Each number is 200 + 20 x the weight over its row's rms, rounded and kept within 0 to 999. Layers, rows and columns count from 0. The size before them is the row's rms in percent of the matrix's.

# up: layer 3 MLP up, 512x128, rms 0.0591, rows 227-239, columns 0-127
# down: layer 3 MLP down (transposed), 512x128, rms 0.0589, rows 227-238, columns 0-127
up227,097,219,179,177,185,215,200,211,178,193,218,206,217,199,241,192,265,221,202,196,228,186,201,204,190,216,183,211,206,184,197,229,212,178,208,215,190,212,216,202,187,204,225,207,204,162,208,192,210,204,229,154,184,182,207,192,217,209,217,154,185,210,225,196,198,196,197,216,218,217,219,191,168,202,226,207,211,226,169,202,208,167,194,192,221,182,226,207,247,229,171,208,198,196,189,200,235,181,206,215,200,186,172,174,183,167,218,182,188,180,230,178,193,220,171,226,153,191,201,224,183,208,229,183,208,187,165,192,218
down227,092,229,204,205,148,218,214,159,181,207,202,219,206,233,220,225,182,209,180,242,224,169,164,204,220,174,178,177,195,204,192,175,221,197,222,209,193,208,181,216,192,192,162,169,233,197,190,185,195,231,181,221,171,246,186,195,206,202,203,222,210,216,199,198,213,214,204,205,215,171,255,183,201,191,186,199,200,214,180,176,180,203,187,217,224,208,196,193,184,172,182,183,227,183,219,216,213,175,207,185,187,201,213,230,186,198,212,227,197,243,199,218,188,218,222,205,249,209,208,172,206,191,193,196,176,224,180,193,199
up228,095,185,194,191,182,193,211,225,206,181,169,179,216,198,210,206,185,156,208,193,199,216,208,232,212,183,196,226,190,185,176,202,225,206,186,214,224,205,213,225,203,173,204,209,205,213,224,222,177,199,200,184,179,223,241,210,219,154,174,204,190,227,204,182,219,177,188,220,237,231,226,216,198,197,234,184,179,230,195,203,208,190,198,168,182,203,228,199,216,215,192,183,211,199,187,197,201,224,220,178,211,236,191,169,244,185,229,192,186,208,213,213,160,194,150,176,167,230,179,201,189,169,229,206,215,219,218,232,199
down228,098,229,201,174,185,183,213,201,202,153,192,211,223,211,233,183,196,216,211,223,196,170,195,164,187,182,218,189,202,211,182,192,237,180,207,209,198,208,189,199,228,213,184,192,211,182,188,195,212,194,209,171,170,191,177,204,205,223,202,210,167,172,198,231,198,259,216,205,203,200,189,173,209,217,167,190,204,215,204,151,196,197,186,187,192,205,205,240,209,188,166,166,225,170,230,188,175,214,234,170,205,186,237,203,187,208,217,168,230,216,205,230,181,207,171,213,195,226,234,206,185,197,172,192,180,191,176,220,203
up229,100,215,234,166,171,206,217,209,198,242,193,181,217,167,162,179,201,180,205,193,206,222,207,191,193,213,204,188,207,181,191,212,203,204,218,175,167,196,219,185,206,196,217,203,191,201,178,181,203,192,201,167,207,230,223,166,230,197,210,156,219,215,210,206,171,191,175,210,217,168,206,163,209,207,196,244,223,240,182,174,218,168,175,203,202,199,205,193,197,201,191,235,196,201,230,203,178,190,178,192,200,158,203,192,223,208,225,229,181,199,233,176,182,221,176,167,190,186,188,217,188,222,193,208,185,252,208,189,175
down229,104,182,216,209,197,210,210,198,195,217,207,191,204,220,215,165,191,188,233,141,171,197,177,172,237,159,210,168,193,179,187,223,210,196,226,194,204,174,197,217,166,217,210,207,203,199,193,184,207,228,210,229,209,169,212,162,225,213,231,224,190,202,204,210,207,178,185,209,206,217,219,201,197,194,217,235,195,214,191,168,169,182,226,201,224,191,212,221,207,210,206,204,196,200,159,181,203,210,210,196,230,188,163,220,197,181,193,224,227,219,199,190,229,234,170,218,253,230,208,208,188,204,214,205,168,207,162,199,197
up230,100,210,188,187,243,193,210,227,195,198,183,183,177,179,203,180,201,193,203,220,205,176,209,192,196,199,211,188,198,166,198,188,187,227,222,245,202,219,201,236,209,200,200,215,217,196,199,209,171,201,222,181,200,217,184,195,196,209,205,184,225,238,205,200,163,224,231,179,195,219,201,192,232,180,230,180,168,205,208,183,170,159,193,197,202,207,232,221,209,240,167,148,188,206,190,221,199,188,237,204,217,225,221,181,206,175,233,201,181,230,156,185,196,208,175,176,171,200,194,182,199,224,224,223,173,171,200,211,191
down230,100,191,209,215,198,199,199,215,225,201,176,196,208,213,205,232,210,228,185,209,204,184,238,220,197,202,207,175,201,198,217,211,209,185,198,185,228,207,203,178,158,203,190,210,227,213,170,185,177,168,231,193,168,189,197,261,213,213,219,158,183,215,208,210,203,189,211,192,239,185,220,203,213,238,175,179,204,185,209,211,219,204,170,195,190,172,222,210,224,174,180,188,195,209,207,237,209,204,215,195,207,196,187,179,140,168,216,219,188,249,190,208,185,216,209,204,179,210,212,180,184,205,210,238,177,212,239,171,214
up231,104,183,207,193,215,229,197,222,184,186,213,211,167,184,171,191,199,191,211,212,175,227,174,182,207,174,153,215,222,211,190,197,202,163,206,176,203,212,223,208,211,222,190,233,194,195,159,187,194,198,168,181,153,188,234,161,165,209,208,176,206,200,211,187,203,216,213,184,197,194,202,185,221,202,195,194,205,194,214,145,229,189,187,197,240,213,172,193,180,203,194,173,198,204,179,206,236,194,207,213,180,214,180,205,227,165,213,195,218,178,220,201,219,235,217,168,212,199,229,206,214,232,164,214,195,208,210,164,220
down231,103,186,194,214,183,201,210,181,203,202,211,202,158,181,234,212,207,183,189,194,238,223,188,198,224,206,213,187,187,204,209,197,193,194,201,207,201,196,189,193,230,183,208,219,175,159,234,216,210,188,213,172,221,201,208,218,210,188,210,207,162,191,203,193,223,216,204,195,220,192,199,198,171,206,176,190,203,205,206,217,204,209,228,229,164,220,211,181,181,203,217,190,195,190,176,222,212,185,217,196,206,234,193,199,188,190,214,159,209,233,232,164,163,204,155,140,238,224,149,179,206,179,186,235,219,172,215,220,228
up232,103,202,215,207,201,194,190,197,161,209,194,170,204,166,191,162,197,184,194,221,210,221,220,167,224,203,173,206,211,227,214,203,207,192,237,202,254,189,209,200,163,178,224,185,200,219,205,191,204,228,190,173,180,185,227,204,207,167,225,207,213,203,208,182,172,233,229,196,209,219,216,229,157,208,256,236,209,212,189,198,218,192,194,188,192,186,216,208,231,226,198,182,202,181,210,187,178,211,209,148,222,187,203,184,170,191,198,233,211,194,147,187,197,195,206,213,199,200,232,198,205,207,174,221,206,190,189,198,191
down232,102,250,208,228,193,199,177,183,202,193,205,217,218,195,183,172,212,209,196,208,209,166,174,227,238,191,216,215,196,186,209,190,198,215,186,232,208,205,220,178,196,215,196,166,193,180,207,165,208,197,179,174,204,171,215,176,178,207,206,207,187,213,193,223,197,179,206,204,208,200,180,208,240,178,196,220,191,206,199,185,196,165,187,222,185,204,193,204,183,171,224,174,199,187,198,159,195,194,148,184,163,184,242,200,219,207,204,183,167,207,213,178,270,171,216,201,225,178,170,197,216,221,170,191,201,198,224,178,197
up233,104,195,202,194,205,196,221,202,185,152,192,219,202,197,230,216,228,220,203,233,178,224,191,187,216,176,173,214,213,201,181,228,193,175,202,176,234,192,204,207,231,221,237,213,184,179,223,220,196,195,171,180,217,191,173,203,176,196,197,184,194,205,205,224,183,201,210,200,164,186,194,216,191,222,218,193,166,190,215,242,220,190,197,213,255,184,196,189,179,232,202,197,216,222,176,217,246,222,211,217,197,194,168,221,190,211,203,210,215,199,206,169,217,205,197,198,167,224,186,244,165,230,241,182,215,206,182,197,218
down233,102,181,220,176,198,223,201,243,211,216,200,227,192,196,185,185,195,218,220,202,207,160,138,207,230,155,186,212,197,227,201,190,173,202,225,207,210,221,206,230,225,232,173,213,221,188,211,194,202,204,175,188,211,191,249,226,234,212,163,241,212,210,209,221,230,217,203,216,201,199,206,180,211,218,180,186,191,200,165,190,196,212,221,234,169,175,217,203,218,171,201,220,238,237,197,229,208,206,196,202,207,238,200,202,183,220,220,193,206,200,205,210,198,210,212,207,211,229,203,191,167,192,196,222,185,195,215,226,200
up234,090,190,207,204,182,191,212,238,205,217,205,186,216,205,183,176,195,177,225,189,164,202,176,202,175,189,194,190,209,219,190,229,192,192,202,213,228,171,213,182,211,203,209,194,186,213,220,199,213,204,147,219,166,180,201,188,208,150,214,176,207,209,195,209,192,150,184,199,165,230,164,196,198,181,216,203,189,196,196,223,215,182,188,195,182,213,195,231,206,190,220,250,229,247,215,205,195,186,230,198,213,212,176,188,217,199,201,176,205,206,169,216,192,185,165,227,213,204,181,190,161,187,178,214,235,245,221,199,179
down234,092,212,243,198,177,191,230,188,210,189,167,177,203,213,189,223,176,191,192,211,219,191,181,183,210,191,209,217,215,209,213,238,248,185,217,198,205,209,246,183,181,177,202,209,193,193,166,215,167,224,242,203,213,200,205,211,173,221,198,187,208,179,201,221,204,208,205,185,218,227,199,201,182,188,180,189,189,202,212,188,184,242,209,216,232,165,217,221,231,180,195,212,205,198,212,159,196,188,240,206,198,213,198,209,222,195,198,181,187,173,199,167,193,224,217,164,205,252,204,239,189,216,218,203,178,179,197,209,154
up235,097,232,188,208,197,205,202,198,209,185,182,224,192,210,244,197,168,232,199,203,156,210,158,227,172,176,201,217,199,223,191,186,199,205,203,243,181,241,174,204,225,206,185,193,208,168,193,192,212,224,181,209,158,177,182,172,195,216,198,223,200,174,221,209,222,195,199,208,215,229,162,155,217,182,232,190,206,218,189,204,221,208,229,193,192,208,169,223,221,204,142,232,196,200,221,229,206,169,207,193,202,195,211,201,193,197,162,210,193,189,208,183,185,197,189,192,184,185,192,187,194,210,171,170,216,211,191,228,197
down235,096,207,200,171,225,194,214,181,167,229,231,213,199,212,223,218,253,193,223,240,204,221,203,201,211,183,176,215,210,159,214,170,185,176,198,163,197,208,227,239,200,188,195,182,203,217,180,235,215,207,202,204,227,168,203,201,162,200,192,184,188,195,158,199,232,199,205,186,205,178,196,169,160,200,196,202,212,210,188,214,167,174,193,192,200,186,183,212,215,220,164,212,206,188,174,180,176,181,178,192,199,215,201,166,173,221,186,205,220,213,161,209,210,203,198,183,215,212,212,243,200,195,194,200,225,220,212,166,179
up236,103,204,181,181,183,185,224,169,171,197,148,185,206,162,181,188,201,189,212,205,172,193,225,198,187,227,208,204,184,189,203,180,217,186,191,242,191,200,226,195,225,197,215,237,192,191,210,197,194,229,184,208,189,226,220,212,200,189,182,172,182,174,214,181,231,190,242,181,213,228,190,196,198,204,192,159,208,212,225,184,233,204,193,188,216,180,197,195,186,231,180,217,178,240,185,172,192,204,200,210,184,210,223,139,213,182,184,172,192,208,176,173,234,191,206,192,185,199,196,222,220,233,163,187,174,192,219,194,199
down236,103,196,193,187,184,190,216,210,194,168,225,190,195,187,187,204,187,165,195,226,212,152,209,165,188,192,195,185,173,221,183,216,199,174,250,207,205,181,171,196,185,175,226,205,195,189,210,183,198,165,187,225,164,224,179,213,206,209,243,197,162,231,212,181,209,197,179,210,202,190,228,194,209,205,187,218,225,194,174,184,210,214,202,190,189,211,204,206,154,191,191,242,195,247,210,181,224,234,204,201,236,163,175,214,223,193,202,187,180,193,206,172,225,233,201,184,198,231,203,179,221,198,203,192,188,200,232,206,221
up237,105,161,188,215,172,193,221,225,171,216,173,177,171,209,182,184,226,183,217,209,155,202,217,201,207,194,203,218,235,186,192,212,175,196,198,209,193,195,196,218,231,211,236,205,208,198,223,208,208,211,205,180,208,168,218,176,238,219,205,202,210,186,173,202,171,146,225,260,182,225,175,223,182,231,223,196,236,190,183,186,226,186,211,225,222,183,168,190,189,182,202,187,216,216,203,202,213,192,194,208,205,210,197,188,217,185,228,224,205,174,190,190,249,197,201,194,201,229,191,189,201,221,178,183,230,211,220,187,184
down237,104,239,196,213,204,182,165,156,218,176,208,225,223,209,164,219,157,172,197,192,218,218,215,207,198,191,185,189,179,195,219,199,195,185,207,163,192,220,187,147,190,204,171,188,165,233,227,155,164,195,188,210,177,198,198,198,143,200,206,199,217,213,211,197,217,204,197,170,191,186,241,194,198,198,199,190,190,157,226,220,182,193,192,187,209,223,206,214,186,160,211,180,195,167,196,193,204,198,172,154,219,224,177,206,201,222,197,194,179,204,216,183,201,197,208,204,220,197,204,186,185,202,206,171,169,187,201,199,211
up238,102,171,183,198,195,190,161,216,177,199,198,217,184,178,233,171,198,260,194,196,197,176,186,218,217,177,186,226,197,190,183,200,189,185,237,197,180,222,169,242,207,200,228,217,178,186,210,212,206,197,236,199,217,196,217,188,201,239,178,226,172,223,201,170,171,211,208,182,209,196,213,171,203,208,207,181,197,218,198,244,208,191,199,171,231,196,175,188,207,177,166,180,218,189,233,236,183,198,186,211,207,199,199,192,199,204,192,200,199,174,189,194,213,160,192,199,205,211,203,261,217,228,186,185,206,174,171,217,201
down238,100,200,203,223,203,198,220,224,238,239,174,201,191,175,181,175,206,198,198,205,194,168,230,192,185,192,195,200,192,152,224,208,180,201,191,172,156,208,208,175,201,227,182,195,206,206,168,174,169,204,196,218,198,236,170,214,229,192,196,177,217,189,219,211,209,207,180,183,223,204,230,185,156,191,174,249,194,201,211,191,183,234,203,196,186,212,213,167,233,186,204,225,203,202,219,198,210,191,213,208,188,173,206,208,196,223,218,154,199,220,211,246,197,216,184,203,192,189,216,198,185,204,182,174,243,200,223,187,170
up239,103,166,224,162,211,224,148,215,168,192,161,191,178,194,201,185,195,191,180,256,202,208,195,210,207,221,147,215,207,180,168,211,207,179,230,167,188,232,202,190,185,183,176,205,186,194,179,231,219,209,184,203,203,221,200,181,196,211,171,200,204,206,172,236,181,223,210,188,187,205,199,190,208,208,208,227,227,215,202,187,161,214,191,193,208,206,197,171,175,186,192,201,212,203,208,192,189,214,177,193,217,182,183,183,205,215,179,192,248,161,195,194,183,208,204,224,153,208,189,175,201,222,179,202,187,224,175,200,220